Each number is 128 + 32 x the weight over its row's rms, rounded and kept within 0 to 255. Layers, rows and columns count from 0. Numbers have three digits each. The size before them is the row's rms in percent of the matrix's.

# layer 9 MLP up, 512x128, rms 0.256, rows 475-511, columns 0-63
103:061163113173113053165087178080150144144118066128135120155121156092128112191119165150142096122180150115175136129130146159131171127088128137107106173154159158142073176141155102083114168110106066
103:091107070109141157114201135130130077143143129159147155055105167091144106168148137149146130109123111126115135083157115150121126115121226136121093135095143071197128135131141204176134181170117092
104:139133109127091121171125034172134107154115171124199089125153109078109110115127135116081078091104113144098163103182185122171136170093156125126065115132146164114106100193064158130153143122163126
105:149117159129106135136173123129104134113076111110135144092139141104145123125156187109096156149135115130147142093123116092075134135181105139162136090090210129156126146095102142189164139183178154
093:152121046028222161149154082140158156082103130116134139202119111161148127140095134106143127100119082109135121107142159111161083100057139161153131138088089152099153164157186170162158136122169119
101:081168060146070113182135105152157105126126136165100099097162116133117102181105105113233096131137081139118146136158166173125138144140090159123090144122147122120161095105087092091123135174141142
103:101173078106126155130147093150139076130135124103117120099082084084134145184133160116164098112133159151182143092081169115139182143118109132127129082120110156108129157122114124136132097144094131
101:137146109132062110133129122115091196116082093141125115102187110093149144120099112200158192098065174157116079171099085154114127187135114111116114158143186107134115107112100128201113141157096100
094:116163056163200130129159101129113162151092176060117118157094164143179069104153127146103103097111122110156156125061125111194164162153107160095172126153109118117081124185105101133170154152147108
095:142092099190097106093161080068121108172138055115126167142126115097139123128158167148161119129094081150108077148081139181196052180149150147070138132090136150111101141118068119169170145088134083
105:127131141132102049163153091049093164146115124135134126165105128123101154132131128130116133155060114189142138108129129168130096160135134087129215098152129185063193137114173133104096111149122166
092:158150160113123066127163138107119091124128126134198142117077163103194094177168133153120139112104152164064064130175116109137146182166136040147143137107127146102109104145098080147150164136054062
093:114083143120177109141128136128176124133150112134142158108146113195154123164104083163154178115132141131110107141098098124185169094096170085136072171117121159129144164146079127142125085168151154
102:092160121133174100144161133112151155098115081149118149166158160139074069143139146161094110166189191163158126103150085172155137113165155129151057157124133118115135149078108172204120137124128133
102:110123121121136168156118152113107075105131160134184120175088147130094167113131121110128123097128102127126109100118118091083191151125144141138142139187184173112115177170172130152122134129051085
107:125146127118120164125111100090122084144158090134134130110052160141139114147141151147084103086087105106038138131100119082103123082095152148067064165163119143098162123153115170124126068202104154
100:096115112100110121057056162116174097132105156155165183159130115093160144161099172124166157076184113114157115147109156100202179087061088145191117119177153149140091190163088119129150130116095173
097:078157107122130135100163126129140135047114158098068066110158106102126129142159149113065136120142101125115084154137102140102123143136131062138137158123101104135105105155083091139161110189213143
097:126135141142169083159163124131205132084136101160118109122117109162050149160068114146123126162168093060113122161135123145082119120097165172131176088088107113141151114137148192129089099097092113
095:085111109088143140143114127098143163125121111198120127173111121135179165146121147132127148140139170117195203109115189122147136174138173099120098068118186124152113144119107163124125141093144075
097:143163139194184102112136102165067108143178149103060115152139066147096143108093111076178133136130136132135119149105140136157141155125148173065157167170097110098170108156086137096097123123152184
097:102182161180141085173116149107107108148101112179122110061130131091161052113168083185144121092152144124114130163136140116118101196155135096134110167170109110160084105157163121102133096124170158
103:147150131111146107158157131120045146104058170255178110111143155126108118158129165134139129111122168118097051107097125065122132141125177153139146112171149173124109097084112156114135149106137187
099:113130140151131098097131109057165147182095098095165093044182130140152100120127127091158171123149159150079118125078105122131216134129233117104177074189123128112119126084160110068121146100147118
106:132087139149111165151140118092066139097137122216100105175184106147089126142139112066163133120157115124111128173147086092217123146112174144133111071157146110125103149167119124138170146206173162
102:165152136154137119133159120189103134143125168124129179140130130077134120142083102122141139130169125165050124076183132163099148146093075169077130187123148111097102120126080149120132152067078122
109:126088138037176112132101142153117171128157084146100146189100098135231120134130084089127104145188157091072076174108096088116117163121123141101125164115113076164151121123081149129138152129122176
099:164124093102139151058050125218145153138099115142084191153102103093134102158140168159127110103160146066084071095145125182127139123079161092170175107144170188145161148170102119097131159115123120
106:073136059159158074113160141107171070135141150147080123179079132115112090136115157108118090091155120098118053128152069120134138153109104145128174153129079105163144108175086169126096113155181097
114:135189148153070101147098113143119146144113060105105189120142110165142124142136157108079143138146117185149108104134171133169162165103139159168166137113097154066094110130143122158163166144141108
104:096099088146093127070113144053145168118129072162106141145094127149110170201170088107095133122137076135103109172162154127111104098124116161168124120130145163200173176098140153144175179163172127
112:174163148153153119114150109191115114139122110094125099130143088124096190180063089134146124153125140122134099107160160120152073218062146128136106147167067148152106094093159156186116132178066088
109:137113091153166143089128140130132114163138055114087097191127116135147136184092090131112142134168108079123091120132077101102141092181189106112123101117120118141097130160112128104091142203168160
100:150136104117166102166116198174133133050196082117077117158125138102147069182095089150149079101119189119162089122105137154086160156144125068115095146180112110132127148135139150112181099153104106
106:148142186141186081172109152132144095135177089192133169163160130126106082152092158147093122168098154110165142119135124140123142080184155094150134095147128150158165117083155089107120111105133114
101:104183121122105105153121128096103119104111112138138140172175094132155122120079153120186152117182159168081108172126158131095093180085130130094120108076081151169145118170149162119106077147119088
092:181188117146205166098178132130128117133144192159125122119131123133093115143119160135112072142077126132097156053136141110139095139123178100104126142118123132134149097116156170100154154105136137
# layer 9 MLP down (transposed), 512x128, rms 0.273, rows 475-511, columns 0-63
100:180124135086170152167104106090108146167072127087081070094107063091118124180138141116151148133143141146136079129114095130128158143134134127143099101174116078112090093118101100129104157122099117
100:136077127153121176154083141130119134131182134111137158168097139161113132138135126072171107093141124170167162075104153082126116084137162125124061121101107174060128120142181120111133138148137179
102:157184121145137188135140169105165192151104172182104170107121160109151149122116159097106174062160135100064115058147055123102127120144115148158110139120160116136074119125106133112145091087130084
097:096146129166138138070155147120134143125126159142117167102118131083100148154129181142165136073143133127145149119114122133154134104068116091135132075132170112130050107084080119116144121135120083
089:085132136189114118178103114116184197167075184144173101061111149161074105122185151165171128115146124128145161197088117115103155138170149102095127159138110128144139111096081102110138116137150097
098:129089187143089176106163144101072119181158092113145055119147193152184170128169142146129115135176175151174139164158145095078154138188100119122125137111163102102140119150117141115093202121121159
100:135067129084095147149145172170068156144135134036097142167085120231099073134118132086125166161171153137108160126121088160201130150121132141124136146134099058175084146119115129155080156135085141
101:143112119078123134066184177139105124153108164148132108147138138130051121174147170118087116134139132181119128152087084087121107094083118118090169144126073154122154081126129101080155075078105115
103:094101137139106150108123107065147103151089118173138132102081136102148146109121088168142184115065131123070133135122110101114096153118134152105158121103088122127061136175140063172137133145153069
092:126103141152106145160126126130137169108098158125152132070147136069082100128150112120149151147080190101062148179148117146140173033162164163132147129093051198098146166092136151073160120127102110
094:167123153115093129134135162100131144101165097117109164088116157142158119104149135169119117152159093149094178100162146115131176136107086162127085097135154126169111131123092164114157050155168191
097:137116117138085120122174107104133141138114112079085080114120174126136088167071121122129145102121079120139136155087168148117120101200143123094091134188108159112122106150121121134061159142162114
099:137171121134137155158132131092201181124170190159131137130111139115116060098157144109176174119113130105147114075181130104082111110117132149144093146122110140134053126101085174135107148148113145
097:192189089138101115113164075120083148132158139173178099110102136105112128118119149112148158127152092103130093137069145126082140139114136134165121126131100118133152125123148163144114117130161135
103:123139112130118155115135163172102145138139149159118131106130145106110128165122208123172133129086158139169109131104088117129095159097075194119151117111164130092127121119081130147149119126087140
110:107097109100148178143122091141156187112107107156132127085087137156126108110075107150081107158175122100090110117082149148148125092153082167089124151163125123156113073170172100151068131174102086
105:154173104101089129123143116111123098096142135136062099123156147153164133122161151144192134135118130164130116129160175099112139144129077151185097148128122127120176082123151137224116138085152082
096:158134146141211142168139121120148174142130144123138164122132160149092099138113148136097154157115160097149060066136137117217120141117115078118186125112161117140086116129122145170122134134094156
104:131111120140089099145126120080160126087126128105132133121155167120119173114077165088154079125173165140152200165203141154136107105115103142154137089157139145190165115133082089149077148108145100
100:153149114163131142121146178119132125121091081168133074114097130151136112153128210081116146183131122084178179129122186101125175147119101181111182170146112124119093192122144108090080140102118071
109:032214126094151110154106143093077115138138101101147133114097101125084178152091130113128105109146091187072144129101105122161150167146149134138155144089120116137145094113140106116162132168140178
099:078076100112095144104159141175134117089159161111171152195145150172062165142109135102084117159088159129170151033111181159134132074127140176099154083162155184102128151131104135190104139115088128
097:164112154150166121064073144085090132115145118166127030099161142104083165172126034105126070118124108153164105148146126183176144095086095093101172129110115134131148095128128105147120069109105070
092:099119114142145137130153125086225118158111119142072149126125109143162121108121153081107158095143194120056179114174077157110138034159190103160158141191119123072108120104163110172108135180099086
095:122130153147140119209109158135141094156118159167128148136146167115144178103078074072143100134129109098142180098106098115209166074140117158155138161183079096108118119111086134101130142143145096
090:072119069151157138131131147106133156212135152113132140117140129174143096147147134165109139123126168146161118089138139173159115153193162146168109186135109147102093096081162080119134159170126110
106:157154096140109160144081102165155165170156103106143099108093131148130099169108166117105131106100097055146161068198124098144140108102126135152107131128097143073133138128109126119096161117078164
093:170128121137088144132176104093095108177123144103152148114197127181125145140138100155179085107124122160112170152123095154134162154164136134087109183092108157119092186098139086168144146153188111
098:162156147057134094166105091114094132121084140098195167127149112160137132175124138147106134124111154155113148079161159110118146159176152107190072102129140130150176150134150114123145084133095138
102:146169125188164082197157147164121110132128129199129153083039185146126138122114151171148102100146145164136115154127131113131214144143153150169117096111125126060098113093083160144141116124070138
094:069161156142167157130154114195129076111135155134156173125086098152152087100100147127148157147099135131114118082141153188190093118114135156122139113090179111150169132104108154119139135114160073
111:147090099128211134109071140123160126166096156097159167132133084143179060108175123119111166092126066129151113171109108213105116183118146087102121087127124171120074119156106158102132106137130130
099:132175076151053139135099186123129117150125175170156126144122164172139164093146087068197093107081142171122141108106129137164084131135138134166137097167145136114143109135112185145153080059123128
097:133095159108116145116132082099112120110062127115147124155084086106135139099111117097071154162091108108118079122145102063138132062147156130129060148110161154187074126112078108097109120074154088
099:056121107102116134082164129133100172122108188092081086124085080129109150079126099161123108091130108161112151126091152135140139129097129118124049088121119107137092170186093163105111198118112148
102:135096136106141149052137178128114143085107174110116172117200096099123128114116135146065121116118223139101134115073123153085119106150094109181101120205149141120134156113090107129132150117115099
094:120168140104119039119099190146101102105123068163155089102110138092116095108144120134085133130158115137146136097114066159121136060084137136163115127109129124168150121183121174071122101090074120